From a checkpoint of a small transformer trained on Wikipedia: normalized queries and keys, a variant of Adam for these matrices.
Each number is 128 + 24 x the weight over its row's rms, rounded and kept within 0 to 255. Layers, rows and columns count from 0. Numbers have three digits each. The size before them is the row's rms in percent of the matrix's.

# layer 4 attention output, 320x320, rms 0.0929, rows 105-318, columns 0-63
100:089094117114173114137175113118100160123110133139136136132150106208163094121129110122106123109132132145131106095131150199117138077131175137140104097104083102120142102128141114105148146189159169
103:135076156108103112065130149142123144113162129123062135113122121149105119120110101134091084144140107137136092162151159130104109147106117085164148093097148093125158102133144112097144146139108145
109:110115152117152146090166146158184150120105166143090129126113144118124106128107123104155098154109172149122183145112140105101131111122120080136134111108111134085184110108108147129148137150131107
098:123111149129077092110125093164124125119167109125117160145113132095125125135153081084118182117114092114146171139145131151098113132063125147151090143099116137138162137084124143065123133143142143
098:092152155150104137151147088125146141119108155086131178129156121119131131143105094095146190129113121166110118089109187151094146149099104102117161085095157107131139080105125127123137130115138151
102:102148162108075170087085139112142133140145175098042092126082126119123129128154103111125078132172143122095137178158124156101118149111075095140154164155103147138124103143095120102131069120134146
097:125139134083090136151085148074119099148174111105098131188138115148147130118118122138155141142148117135133146113123096092147157119105121154116155114096083140123158093152164158146113114107112085
116:128078211178115077092153085122117154177067153130104139128115135136151127121141104136148131105092137134145156125128138116111082152119101123133144094096131122125116130135120148088128170128119123
098:124080087125107169118117145123141143144126064086138124160117169073131089135099143149166122112083120136137128109179110132144114069093152160153131104118102142118110107093147143119108163132138192
108:100101147133093156145143108142103120154163144101103140138145095095122132117138097138108132161175144118113145159088128139160124088159114192131103125134165119106127160129111137127115113112149137
097:171118140082125133121123070126129150128136115129119119114147137112107137143159125129126186142144159083148154129124115099131097175154144142176105126120099158152081178159111161148081083117115088
092:096149137156139086109171139154091135107156144119127132112128080108146063108123106108104114096100111125131111117130129124144149134126103138117099128083137086149131120096112115105084157132134139
094:130131082108108080126123121139142122098129141183173104141159150129113141163140127115125142117117133152167118140156120150115120148126125175129124172140110124111151126118101140132122146102155135
101:152113089102113120102195098108154161121132134141164151109092153113143128103110126130144106122104145151101127103107117145115147119130141103171149155148110183088133079116124145154137135158116164
104:150095093129116154146138132147130125070159113128141166133121107128111150127170101160074135134139112115101106094125163140121135132161158179156130171128128149163109135138139128135109114136134161
101:159089107138093125131153121131109134124166149144088176129145077121153163132144134124156179118114126093138155148138158132109095100125186149127114112139068127111130121144136106138126125148161131
104:141138176148119136165114123120137135164107136128140128129142132134147110133154095159098140159171109133090140121128094164142088093168163123136129122155133152167123163106136135120111186124139128
105:142140120110124159126147117105169129159105104118142125122120089154140172142102156110203141122154144132160170127161116153113089167117123105135150141138079140122113075160118141146108134113151099
097:103169137212065116177156144136114132152184108107087144176112145114177126122132123119152142114153112109117089144091130126141101140103144099173114108197122117121142164138128157124138137169156137
101:149157102119138135102118145107140094145095131119124113140124129166091166155114116072140115169171163106163142114154124147153173130142128123115161114111178094154099103122095170124080154108099087
106:124198178169124149126122142119106103131134120101127115128153157158117113125106102105107076125124110093142125131091112113102121126118078114129134117135139137116121151134165131159098106175158136
107:140095129116155091112126175129100095106121101092111126149122064127118134124094150117120107096108108125131105118095148125126116145125156124141158123140138100119120129099136127122137141105164152
100:094159151145096149142133094108114116179138125101083144129115109116156124112089110082126114122151126124150162086166118122126128113166120120107129110103117150146146079119136137135140188123109164
104:110114109156111130107136108110151107133112074093105118147125115114115110132131143085195223127134098121113149147137111131125071137122111160154135111166144163129108112139099104177128132108136123
098:096116120143144132122130137082125166174112116115153141108154102144181122140095145105157138114099080147090089120130184166119191118117093123111130106143159127150135120105133145120109115101138187
091:110067140136096175150151144109187092138137096154103134177123105135094110115124141131129081137170126142157115134129126154152141125133173116133179093102129129130138153145124156132096135140091085
084:127172145118131145100113135109129098147107102093137091107125140132115112129126145101096132119136130104143148105154130139145124204141134123129145138133106147154124100121143114160141094096139115
109:112155169106158126084156170132147149089116146141108127112114178112185131101129142102138129150135130143129142149132118117092140167098125149168144149131143148129156136169099081102141122132081111
098:141116103146161105114110111177145154107100145125131135134116113152132125117157083144148129116119138120120139137081124119137112156122134144126136153143108156095091130152131143140095149115099095
102:076131155131201146137102104135102117118095155128178151090153086121132139154167082127178152124151148057112128149158107114138103136090099169132127134137138112116065142145127133112105117117151152
107:164129080096140132103130140142100135154100118131140138094125092145099185133147165103161148091112134113102134119141100159146138161150138121164116118162142143156104150134123124135085144099131104
101:106104136164111123186154178122138161172129127123149137122163131078073143130120131136137151150133113134168141142123105131160122134149152124109148079121139090144133128139165112123138098181110133
098:115143090140035080171088193152149139151128060171143143152115121110125160118113122107144126136128146153121137129126116112128172161128123124137124147137169147133133134119113097138115114149132123
092:150095100129151118107133133118103110122091118110196165102097090097146142125123151110096121129137091130122144116118137088169131099118119154126136110078084098116090106156195097129149152130116120
093:165111147142125173143079135133115133121120159156108114158126085133133154176144158148141175099138155118159167123110161128125108127143101131127141075101122125136146105159129123121122161180125138
104:098140134117125161156156107126131111140138111122145170114133147077173103134101140105137183146119116161114169132127133119145107112125142158137119108116134111128105152125146126138148095130171139
104:154101167174108124150093145135114097167094137108109127139111142150116176105165108138085093135176133093103098130130125127132132109138137129129100154140126120143139122155117116126140112143131113
100:164141139159095092135101139126116141118140139104185142098131184107099147126139115171136126122117146099145121101182136107131092132111116159131107118150131132110148127112102094171127099126112111
101:113143164176112097132146134116124092142144074106103137134127105100121073140170121150120118093159126139142129093114123101142133158169109154119119132120130105134128109099165111140140114113138081
095:109122124083136115081131125126142175159145080110152105149134169139125163110114125122202123086141133121144134144106118140099125161061124115100153103132127184122105131127099134126111152119137157
097:145112111105167150104162130132133100117145098111120140135157140151126186115130174138124115133132099133081062147132144140164159129104142090133107173097112131166166103154137120118115108143121164
098:098123165120086127097113092166120118129140126118081173122118126080112110074134116106086117137157155110149119104124136112173157151102140111156137185100112121121137138135129109136162112150130133
104:108117176163172139155124108157169080156149135107105135146107128089143130090133131087147129127157143114142123131163122140112092141154133120152113148118114182146108122128096101148133106160144118
113:108082126149138118156105143115098135155076102072135123175147109182132138120115168100159108130091099130132082129129129126093128136119175068120099150117065125154147083108141080144144158120165184
101:088110141158138098166125093125113159132151067103126124123159080125113107098124145117147142102148083117133132105126132111091106110126105128128124115148148140143136128120175077099127111146127163
097:093118135155125099113132194157158174136110082139161125102129111105149152138111143111129127108119106137080158126155122152141170138137083083147140096116143144141139143075097111118150135149132137
103:115179122064113110150208136164145121120188142138078147135117144135163092111165128134084126179128159142132154102159092133107134137145135108110164113137139101147176124153095154150131129127109100
099:091158103159141150150134089141098156135172134127146121123128154174119104117126130121115146116100091151092136169166110175113110124070168125124123123158120134119160136125150145114156084162140149
104:147127096134102114140132118114122126204154181086085130106160119128164112105111113129132110105114159139139113175128109128159111102111126149106161106138119115144086137129167121107182168149116100
101:136168149148167060124121127138139132108157108133153169156106117083104178156144107114148153092140122091154161113151120164141090167122081115144130134167148151126130149124133133135109120121105134
102:129092118157101116150160136142095136143124118117161185145164117135099138101134137123120150135119069089106131094133108117104141147156151125078136100095159104190162130118181144149148121130175134
096:136122121126121148158129141130127153166114123131157101088147132094146136154109121171123173110151109091160151133152120121111105157151104135143139101152123100103120162130125117070108105165098134
100:158167087127115174162156168134120089139114074155143116172159123140130116128136166187109137092129113161138116139123141101132147110159125095096098149121121129090150106132136145148119118153164163
102:123152162163175107104109103155141153096126176074127112078133144169159119180109134160150099191120119119118086123112117144126143160062090103124161139131124124097162085158132120104089115146123149
099:095074193160100145167132154145178112143089123131133164126123101088108123096148103119128103105149131121160156126152158118112093176135158129137125097128104111132099139138116124128109190138089100
101:151143149124122182140124103125132129090176139133047089128148112120111083098117182151071104156142131151112090143124125126161162117126107111110144124136122112118156120138118131098100122146075104
099:129120115110096106130141172103122174146136098097156070120159091120118111126087124118113163090116177109120146118127136135122168081128136134114112138093132180128170126104125132118134113138134137
097:121159123111204097143095124107138150117132129157102124108165148192150115145156133068132175153099145152099077112106164119094125143110102091112138131133135124121152133110107175125108154145092162
076:123119086124080168152100136130115135116147128193129103147098102147123109102098152132105087109099106126137087133125110171097139070148112123086141077079092113124148142113147150129078132181107103
103:120114128134150150107111130124123141136081141084153087137153137152121119156116160100156144130083157133157165132136112152137111161168132117154117097157113150132122123123111152149116144116138109
097:129093138164150150103132154071097119146121126127144097128112123178102112107087133104119092110141114147135110140135161127091166106137115122122109109156128104152136135141133163125111148141112155
097:192139079083172121175121146157115090126138115142139095149099147138106156151155158142130173064127172090131180135136133101142124106145089147132154130147145179116124147133088158137127145115137116
110:112119156140091083125098130123128085161140128085130120125111103165100158125077114130147138116164146123125098120121140142154132108130124141086135113087091169103164093099119140128107095140152172
103:098105114094110108162190123124136147120147152088156104142169114107127093154113112129132138116112097139130180098151139113117135147120108128122102139157095116080154107143132121148148106117161130
099:149145117170124116116079129076110121129159195127091114121123122179154105145127091119091144170148145110130143162101118099114142140143066143156151147109142164149119119112117125102164170115112143
103:137157117159169173108145104099112152124127163126124128127148160162131131162150122103115120148142149129101151156144179128177145084147089141123112172137104142098140104131111194148094145110133096
095:080123119122121138117055129149090103139165146096136149089137118117137127132163097131152085118118088102117185086163167127122132129152122171123120115132129137149131111106145125125112151089168134
107:109109159157161158101126097105141158144151150122151112103128113106152118139096127143138110122169077165136096123153110118146101089113125122118102117142078136127141149127153100140113135152145199
106:114131090114180138126150123083137121133149162121123129105110123125175115161142125114156118179147113131061115142173080152116142137105150112152145173124137138122108143143135125119114151109108112
098:158189082120132149119115098152125101138143096090174149123130158137096182138127171106170131141120129131135089126152120110145151147183132100151127126170169121121144149132124114162146147089139124
106:120160151138128124132114154102118131156136103112142076144140128147123107169128135119097140108097127118158157129140105144101131125112111113096153163170135126136173128116131122150115129158137131
103:121102110129152094149101125153091130161095096131176076132113185189122155091097162133180110110136103095122111127112097131114117100124140139130138143118136128116134146144119111157125092113139134
104:123158115097149119123108120112114128125145171151105107107121078140150175146160106092099120124139163147102171134088147102117141139120155145118146126121142087117163137083148150152136123144138130
095:142133080128091158153152093097108136128151151086136124139165123166134122102133113154110084100167135125142133104084151099151103116130146126093097116090126122115149123118157149138119134181176163
089:124154097137141144116152120135177134091106123172138163128122142159120120158137118140157120155076137078113151119148118139091136163118093143152124132149109109129139103153125156191119108118160083
100:091114186145093112138127140119101146155123095140124133111132095121097152085090133115109103122138087105162148132107105146103107153139133119136101122133146116111132167127119143149136099102152119
092:127184094137115115120161168119134152111158133124064136159099166086124134129117119115177128156152205154081141130082106116128143154128073122101151157137126142106133147133124153158108128121109077
098:119089160155110118110156150097141128127096123128131154174116098136104092093171130129140118095127124117120089155176097116099178123088119092122126139117144106159158136057153099082106127100098123
155:100156151155130137167168098097180171103135109112105150137126080144103166137143099127132102140188125120126109133102132147131135118100118112147138154109134145106139104151125109104135138116140096
106:130107164142096175156106151095147121146120141114099104130143120140158109122132093130102082120148185101149165133121124102133114122176124132125135130150132166174108149135135097124122101129117120
089:144118120090132108153146149124157132080119096106175136108129185103114126109119105160156134123137137114162149098115089089106130144124086102126115131128148136153197144131107130160097123086146114
105:143137067115135157150099106133129182113098157152166091127131082124122156113131129128173121164110103172119102155126155111151173101131167113115141096105087119128136104131140116106116117189072126
099:158139116093089132076141146137148124126127122116100125144120106163136126156131129118082128135125133148099116141137107121169141170128103110125148126143147137107152130128095137126115130111111123
107:115151108066102148139150114109184106074180121108123152101090139094144134114132084137103165163103157143179121143106111113160123086157145141151151136128148151132160127141128131107124131158122138
097:125159087136112120077173093117105134118156090119149115132117089101110133103102130151103126140153133138150173111132176113120141182159140157129111137103112143135120115119097117168124145109140120
098:180146099088107176149089118144092115117082086131077097145109099124094188087128168147167103130097125119119090136129119142129137094145147140111122157168129128123107141191117121128169091110123087
101:154113092150132143146109157118134084135103097133126169093102131101074107154130163171133096100105126118146128103097101126177150108143110141084112150138121170174113122154132093089140069131143125
102:142133085138154161145100133133066151087087120146185145125096100136147113127137123128115110082120104152114191143134156098103143119150113154096090112111112127100142103066109133135136110121175136
100:113134085099194155120173147116157133135121149110139166111094183115140117121106156114163141146144134113110132124094117122104130170126150068143149102106117115121200126152134101137122132136124135
084:126151116159111123174160154122140110097153145126080098116114066162120162141116118135197145140121130134139149151131127133120148100127137135121155123122110138151132160157103159143129113157153072
112:154111145122137116110101135116081089116126113098132139135122136149092156097146148126154096149145124123149128141119116120156097205118107112167111146152156140142146133171147140166154112120088123
091:157148088097146160113114099113140135098088129122152161127133135125158150155139156139148115121075145169089095107146129139113149112111120147118100156141138139138107121110122159171120153109090116
103:141140131110070148169113156122169138192167076143090130180114121158180141096123152122089107131125110146108079101118093156106142069108140081115143134113139128156207127162131146088165087128146167
100:108146105136129156151128151154196140121137136181104137121132112136176127156150139133119155134137113134075097147111107115153138112112116118174105169145150143117103102196103147137153125126134125
087:172155113134083129142102119123114133123097147148114162138113208090125127128158116170159129117124135134124108101114142074172144146125128125100130161117149111136106111149140154163133176098089119
090:128128165120128159104160095146158085125144107119104156108123119114143158142109122108138170159093130143120108172126144146135130104131147145135141104133159150071106147174079121112142108131116129
106:098144113155108110159129133161124111112157114125088145138135055121132138112119138136136144138170150155126141161088134113109140144073143156142161055098084146103078117130130102144107160124119115
092:155146101104119092118146151170155147093121099151155143087149182119095157139150140125141094158137133120144132127123143155107157117139130138142149110140150106097157204157130149142164138110096082
100:075106132100140205118126148127140179077145158174153110103161131107159102114155124152110099125155122175096117179135120139174185085151114157126126170130155129129088100130135113115134129138118137
097:142153147123109105137136110146124101109146106179109091136091142126160082140165131136110107130118175126124151113107103142106148114148134171166115157141063157130099113117118130134140087086118137
101:201122043065144103110104131092073124146136079087132110104143108156116167119103212122164179102105143102140107112110136103157130149115123150133136125170114113119101130125140100125115143136139132
090:169151135138041161137135088144115140153170116125067100165154184125138116115132140156114153133108120131091120141130103155090126103164149131090126130132125158134156142107135121107139132144146171
109:094153122145137103079113174179150131125105116143138160124103147133129139149124144133151094119153093155073113147119097121168139144112129102159137127146110113090161136096147120092100164113138180
092:129084072113113123124148156116149148137140109104123126132135127059104132151125134116105106149123136103105166115099139098136170209107095116139119179103145119104155093114107136141120164113113112
092:129128107119134110153086156126108126158146123175088148120083140148178138124113120125083145160155149144147137140141136129140145084142090172115109133145128133109097115124089172109136113145157128
101:086172139154135162142107151092113097119150150108130124113143118136166112098143149123137106141195135116086126129104137109113111145165082111115166174138140152156096122105102130167083164103126159
092:155134157161062125118111166130162101150140079124139117163141114121080212114137144156123132111137124128132136141127135110102111131162132108140142129145114173108143097138148088113116135127105089
101:139119126128160144135078094110121126122125131161082113118104164174135148106117128109107116159138093110125113128099161125113123148140125098107142151162154125133149119174117104096111127091114133
105:093106127168066068105123163115129124161135118123091151140131133162091136122140074117138074108181123116122129175148110126126147145139128136168123120148146115138109138133141081135123164119108098
114:119115096123111173165135132127110156125152092116172169128119100100164125117098145153141119100122098145143139110111098145169139113141188124138158130134116138092140127101126107117109131141138144
095:124144129169087137143133138135104135118110064129157128128113093117143145145120161141086131112103076117114138109142118146154143150129112127139133139083144139098124132107139082150104106114140154
150:123148160166124145134133130096109074166145147145146122101141147116096158116117131110155163110123117148133094166145148108148122092108114177139125128122110138141114074110122116109129129132147153
087:123149143126104121130114121120172133123122147141117149151094158145143167091119058098115152152176098141132140156108123145148134105148138087133148110111089131132123114142143103146139121142111158
091:092139151142101147115139080126109139159158189155076093125159123166179118099130143111117160166097125119130125133077119125127117135134110112111142159101133158140118150150141088125142090103135130
095:118147098140112129126095115148106133114107137136143123132112123118102151163162079126139142124131125130116097134069160147145117113137114166123096130112101165142071139096111149125131151126124168
105:143118114156120153127127120130059138136116111101151142145122110116125126144135193128108101082146144110173126080109148104144119159164077135135119127100123102136140100102123120163090104149142160
108:136134149127094116152139139090125143166106109101121111143153068091172186112099141090180149130166129166117078122107151135097146100113140094172135128174164158140182096108120116133117132167095168
075:122167128143118092130116127106155135095099108140139102147130125126129123123079159136117194156140136152122098107140156164114145115114151111103122093104135138138143127110115099133115125149138172
097:122090145144066116131141186167165117127119131143149160097149119118109179170122155128162145114158147123118075121110139143152161166108114123138110149124093141102121097130145117102115105103136118
107:178112125113128119103131115092116147132102141165109114146127073183120142141139121131119115135134132152112141148164128138098118158134111103131164117129172152116098152119117160134126148149130137
096:109144176139140159147113106141185112124085181151147133099151172113105104178150139111157113163109140147129083121153113148135119171148163098127109129116150133139164122154161158089166114121105118
086:133153134104114142105173098094135112121137113073124156131147083090098128117126137111136164124105122119115188134137086120186127058115129157117106130093107072152140138091157121145080142111152101
098:103123190138120092108106133135177113149155137109030098164097162138093154102101067126135085142132126070134137159140110113135125108108122119145137130159125140108157153150139115149166130101124102
095:098101133160157115138139119143198095117130149140123139110196081113150068166147085163120111148077129151153173099140100117142131166102140149144121139106121080107103120126143123112122138138167107
107:126125142116144142116110198131103063138092081172137138118122117130112093146122175104060080102187125123114119085165119113160141151139114194119099144121137100130090141130114145144134144080124098
095:160097111119190163124120165119124143151127081124149122139164086145130160149108169117150151045099174107138166161138143095113097127163101119101137136139125126113116125133121107092112138114104101
099:131089135160089106112152122153090077104191108143122170141120155098137141071119109116060108142099069111128123155154135134130138150121146087138140139104124108174107134132144119140132142121147147
098:135111166120094068124133133119111140125122092191152136161078205123115097142121104153101143133151163107134187135162134132130105144139113170143137111153097105131092154112132169114123165126120111
095:146122142104142125162122103167126149157104098097081086155144136120112129120133150085136133132109164118168144145120115102123117120120099145119178087110194176114122133145138148150115146095122149
096:148088113101120115160124168147107137154117116126187160162126158117117169117099173117105122087149111113151149107153120166140080117103199157141149091121110119102104133141150121121108139122134146
099:112145130129158074180140148105146147173129121123148089103141142140122082127081076129109120097182130119151121115100072113171136130120135110098121106146108131153160112105111125101122125136115105
102:109147143134125063121132124135077135135105111074158154104130143136151134126141107110124151099151118124133121135142128135145137146106090097113112135127102134116177115117147121143109139140166167
095:149106156183139154118126124139115096126109121166101147156109096154126181157146127145155101114141135104169172142098167104140121102164165166127122088159133130131120129179150123143153129141168112
084:156115122180130114058137108148097129154082083161125142122125160117078117099106149098156166101139163122154146087132117104190159157120099141137162144126127113152158182107173138111161148109112176
103:152107158143121071153137086116116167127123109114083125133125072109174109155087128150098083127136152117184130105140162140100120090114119126080132081082127088110155094113134127117143132166172168
099:152126095108123115092110136109161089118154131100100128102130106155151097132145139106120124119097119148132196131146097082150170170115111156127118134137119146109143125084171131112101110127164099
091:102096121154163101163118146144117138135128118082131147147162080109171090139137103155111091092114114087106182089117151115129146066107169178110117117116089086117117146100187169144118146158124111
096:119090131107082147095118127148117133153159165180084155131136136169153117125118134129100096142083140129142150110130180118097120146154135126111144128087111164098079136126096144134120107161156093
095:111130106110127131130124181126140149157101122128189135137122146150136183140093144099167119124140117131137117140120139166146154131104119084123147101207119160181173115121130133127146131141160157
105:138143135143097124139111136097103133162108115107156136132136112169109125167133111148102100107137161114184144155118126128157136146103141119073157113117124077101115114125207137110119125150136088
101:141148151124126102109145126089087117110131098105129154138111092086182130118104167115139114147120123145156096128151142108154151146148132148136126081150112136101103118113153108111111140131092153
122:147175062123080096117122114098086106148192082105105080166095127095200141164101148144065147106119127135113142141138150103135114094145107155120164136124120102136120078093128127128112138119140152
100:122119162132174131168139117129144137118122141148171119122146207132129117098115143100153146123119150094119148121121074113152110128103125165111164125095138121134111114159127131127107126102158126
097:144169110113136131102178078105141117130160151130096097124120112140112141147055090134130136166099143136114133102077107112144123124119178135113132110114115176097132123121086144105096125109118073
096:122145100119145162171160129151133156147160142154154157132098099096171152112106144113166098122139169116098148127151160144097148125144136139172149094181148146160128119149113133123113133134115101
104:085124152107085096089130166119122126138133106122121101145129138159114147105138128125113109158161115116116087134128141141106157119089141124145124107153131146106141154110121145113129149116112145
099:127120131128146122145089157097059118163080120105173158096147107160149124119111161108149146098146152117164151115100167079091136101176099159139118133141100149111142132114109139105100179129136131
094:171118139092079146124168109126157112143127109177131118125120155138099125094118149148116114132103112142115092156127124151102146106146074095107063142152143180146145109137089135120131146110112147
093:119122104134117159170125133125121196083122125153110118135134112126126110174133125096124166100094121119114129144119098146062142113118143112127147110075147119132119134125118106128107170148142141
105:109121147107085163140096136152159133146126157138093142156123139144092128117145103100124121097137137084141129167120065111124089131137130113136137136173146132106119177136132131129124153105120112
100:158130130112081119128057137133142111154103152152123117124140129168132131142117104134126128111132160132149161096123157147096111146139115114157140096130151149090131133143085164123160115109133121
099:160108088130165124111139123135083101096162110132176132110102125135127099093121145130096133126072155080134139123151138082115132168156102148124127165171113141139118151129115172088111136134145102
106:092130175216090121109132120137113155114084100125098159162153121116074108118121096143162144114131130087132136127115136127127092111150149164137115079095112091108076132095150154132119170104146104
082:142150099134096160169169097161128106123139156140111134126127058119139161119140136119122113134130117103144142126132148142136162194092130120065100128087209125083160161114120162114163093092141143
098:092113149145152076129151108104151165177171128105101108123131115148147134121106102107152093121165127095121127146118110104153155099122142132126142131109172117128144140075125114110156124144097105
108:151136076141087141169135126099111125105081128114184128160168090109106143143157134127160169111145086161120101127092164084117144127100100146093096115074130092153127116090119125154101159121121165
103:145124088129140168152072131103115110172143091122136129161140047120143157132114164126135184120100087121094056138137093124127108086117173112092171131113147121100109132164129115094138130176118146
096:122121088167159115171109149143119114103085134164205120150127181121111134134165159109157114112109131123098178121147151120103149066157106121148137112078103105085158107117107129142113128134107108
100:113138119125126115172121142142154169118094116162168179117155146146141168111122156130196173166094158141137092142112139143178158117126132107105120097100146121105162116154098137147159088142099113
105:137088138109049144145093135110110131132141110123095114126160119135117102110105115154127096077170172124146140099121140132143124128134108154095119148118131150087085158090106114146106150145133140
099:145153064146148124116067130145103134119092114086172153125092097103137124123109141150132119106137152116121140136143144128145110098162099163119123127117114070149105164129148140126086160162147143
108:126165151089143146162129116117112124138156103109106179144176114099189117136105126087112165151094115166132112156162097131167147158131129134111078164127139137133102115128131139145077156099118140
104:109107097147131106195103152172118109092151123131171123135135150159155144107144124121115085137133077158158102126083148138113145141129166080111148115141119086119157170133170131130106135156124172
096:147121151127120121141103122128130105126121125108105113140119122144097166107129155124111134170144125153137132154118146113149113140163165113120120148133127141172156131159097100106120132144146109
100:132126093115133136131101146181130131080132155168118133125140131141085126202137126157102149120101152110105107165139133166157116076108186123134148129140082128130100139165166128172104153138136144
095:143138129116090141165103135129156105147135150143128107083110142106150133102136096151095125106134108141107157118121128131138103164117094149092116122126189160161173172071109136125150098111136153
116:145105107140141166119093150092105097128120156134113111122120118149160141122106178130137112122151134136133074149147133129151165116141128108145142188122133092109089109174110112129138136128098134
103:117114132141151128173113133096088079121084120087171136143146076091145138146158112139113136076127139112131176143132120113166118105144105150108078104103132099149140105106148137138112109089146133
097:119095154175175191140120119112196125143102107144105100144140142146070120147129161104192161130119145123126142128134114167147135107130099106121144113128124157147142121177112112159116135066109109
099:100143120096052091155184140112107149126167099135131157140103116100132135152150100181080183111119125123115133115098145128109119084146134129074134151142136128132162167103075126091115105157138145
099:148133100112130123148185131148153157082151085113110112182115163139120147139113113097092155118101127154136117092119128160099106117112137137150139118130164131133132149138129136110140144100114153
102:142111146136113133114081123109107126213083105127089100120121089158115191114092182122172146105158159123155135139105129153131096111135114120140102101173134124125130128169139131127166119129101101
099:139132208165125112135080101114134166132099186133100126111077163128104129113119079145090092145149124136158143139139095121161141130129147147120139131078162115119076123122143106138123126128076097
097:141172148133169137091213130099115130106100169148167150152124120166149144154144144126125128145119074155095106129115125170105146121090192095125129115124105137117160110109118078146156135110154165
111:150125156125074116151139117133157027117115157163084150148128114098099097154165084151111143156128126130157122095145158129116139102146120135116128157120100145122154099116133118149138095114171158
104:122148119087094153144097138113119124190122123094123119141146110132117206119114132145137142097150117119109123161121102113133121160128093096116114136083173102100163148107117129114113146149125127
102:173111111126061132118085147152122072149113132130136132134184064109108137148126123114097143118098106139149103115100134136137147129131128111117118116137098117111179162109136099112114117183171142
093:079127179149051076133165110147132111143157163103093141148129127119116154149143079125121173152147119118117191162174077125155120139090125159157167121152103107106144152167125107087120153134096093
095:161056124130112087134099162176113126156138190141133122132106173173132131118119088159090115124113077106125174071105122127091104112128135121135094083111118126119135145110146126125119157119126147
098:083131150141071126129091128177146168140121141110116137125153151093154116134148135123129143147096156139158125127133126104105105085098139118120145110130107138122162119127129134110181148135160126
087:174171139151118149091145117111100135130150134116088080112104143161113172114139111119136134127153156098146123107098125134146143109122117164144153123143119092123165104133122106121117143105104114
100:129093186143124146160173157173158113119166123146107104126132131175120126109124115115145101159140108146127113123119122098121090138144153107132113145169113137124198168133099134164132156158160201
102:146144093133176133136103099112112112160107130148164116181141139137123158078150158110102108153110125160127139159122152167106130145130181111094138136081116119108118130150162118129114124139154112
104:133122108167122110106156122152156150141130149135131133128138173097172121104150143130170103186114151128110138106120123119146142146135138136144154173152127158122092139104106151130145146099139117
098:135100096119085154134134144122121152110148102174059157132132104087169089138097163139126122117154119135095117121146139128138157156163135138103131128115123120101073131147137094140121132113145143
098:169097090134114155117086137128060133136122136106138143126109111131077153088122170112148130130122121125147114143134134099132137157160117126129117160136136135118095098123109115091157146131155155
097:134101114117126086127140126118128174112087076153155161132114110146146130106113120141097103094094086164141111136137131152129172154144149106143155092157158118123118148123112148106179126107122129
105:163141110090145165104104114098075123105121136108174087131093112106117146123100185135110131125107114141112140112150154086122127159144100114139124091124147121097118090124114168125108131132104141
100:139103125073116132121140135106084149111121070127144098123115136116132109137109156134057086115125112149111151094090156110121152161137095110112129117101126109142145145124121115084096118072160155
099:129110088160140161108116127120071126156076125134197158092114129095145074112145167182111124154088123143127122128117140104135152134143105180107096175140147089142089135111161200136098119113137161
090:142119146103098128141113140104158137137141080099136138175086092106140177074099174093136107135134126114112121123123101129110117104164105110159128114112134103144132119165137099127141143141121082
098:151125121135110107134125133119124077129106114066149124154106094148091153076125087110093120108124099130145117156142152123148110112116158168105120110123102139122109130128120127112113133145147163
092:138134138114154139138119079155091151099177130137108087138095120134120125108135103116115139164141135112117136111109127149105100124126180144142098131104124101110159110170087142141121108139111112
100:105116151150089110138090099129103112104152184121121161129121129093148124123145097160108104125144102120101118125164147139154104140107130179093136114117106113116099123117142116113118114105098157
087:126182105137131104122170133099132135123120122095111138134132040187171138117106127116144124085113101129117162128122124119114139104152107119111113125136155150138109105142132131105113139104126119
098:190090104122083169168082120108089110138124069154153131184086160086119160121113147149108140082187137135148122156118135089101110110146118146113120111075120142143089126146165123144107137145130110
104:135128127124135108141088169155116116099119177136125127152113078112132145118173061101112128142156111090123135097143148149118126129133136134125124123121169152139131144089126143119139136090109124
105:140146081143142139126148114100133106143142140101120130117100103175170140114125137161121119143136114166127092110143117105121154100147152095110122118163184172164130125100107131106137152107117126
095:111120139125163082115083148146095083135072140154125129113141147112098200137202145101154127104135103109118120102154122149123089104101110160088128132136167102126118145135150135117119149110132121
102:143100159182121149117148084155140129100103115147139122144148157113124090149149086165091117125099138161115144125101135159142107116114139153106102132134127103132098140099132085113093137074096088
088:129142134128088138162154104115100170122127122092121147115086111149151182122136119105128124123133094161132171182106104169132153150145130117135142152183133116115116115115114134095131153143099125
092:153121062064158121100175110153100126107158135148154143110117182090154151120130150131131123094137160120134142113114134103115148077159103187131145107068102121147144152123146154112092132110137127
094:119122146131090155153109153070138182179129085156135111137177099166139157122099173168156174103151152145114117152146136136108155174107088108168123134133130152132133095132114114132141183157134170
100:116106150086030126151073098131140091179179173103050092152120109148159161095158077138153089108149128123147124168137130107128105126131127143117128125157146146145137101149135086109174150122107119
104:140132115141070123140100196117147183127160112144111124139164154132132151166128129115080154126134124140105146156130134117092165165101122140128169122085152147099145152165122189107130089114099084
098:154095167190091186103087099069137134143092121128132102212102075142118107128078145128106099140119120134142152130123151126117104177174126133090113123127146113127110144113124181139089113102138128
101:127125115128140088113112135138113143119144134104127121132092149151159121105114119111116080116148130128093131095116097148120139149122119097126090165140139173139122167126097112165121144163139161
104:163108133152075090151116160145105121114124073122169132159159112175100132127072114126120113057128074090159137186118147107107102130095125144088090099130152118148152144107117109163130120136121118
112:149090171139177115101146132093127139169113148116101089148110147183122146129096135133122122120115202135102163159143128133102098127138136112144132163132138127106133119119102141152145150146101100
100:158164130102110225100111119110142149149162159135105063116120133139138154152119160116099171129137157120130161130110112171127109183132092113097173142117144144090124111151088168125101091145126102
094:151108115157114183137124143102132101163124084175152102148154133105105142166127143118139141130174107147126139161095098130203111143118157124098082107131115126138165130150151159134143108137144130
096:115157150121095137131155136111159155167165168116045108124129130116188169140150121136076125114123138122103147136102121150115145143134132068076128147107161122139163148089152115161135112152124114
108:129136130139103160090124132138149122127113135063113144095129125094114176154122108093154153136134105132119125133123154130130177198108143116153118159128119146100165127101130123104142153114136164
096:113167087094183154118186102126150136115161189158119118128158175122141115068145141129163118173139163164094149145168111153183133153148120113169126133117132183127120147152117117148121117160143118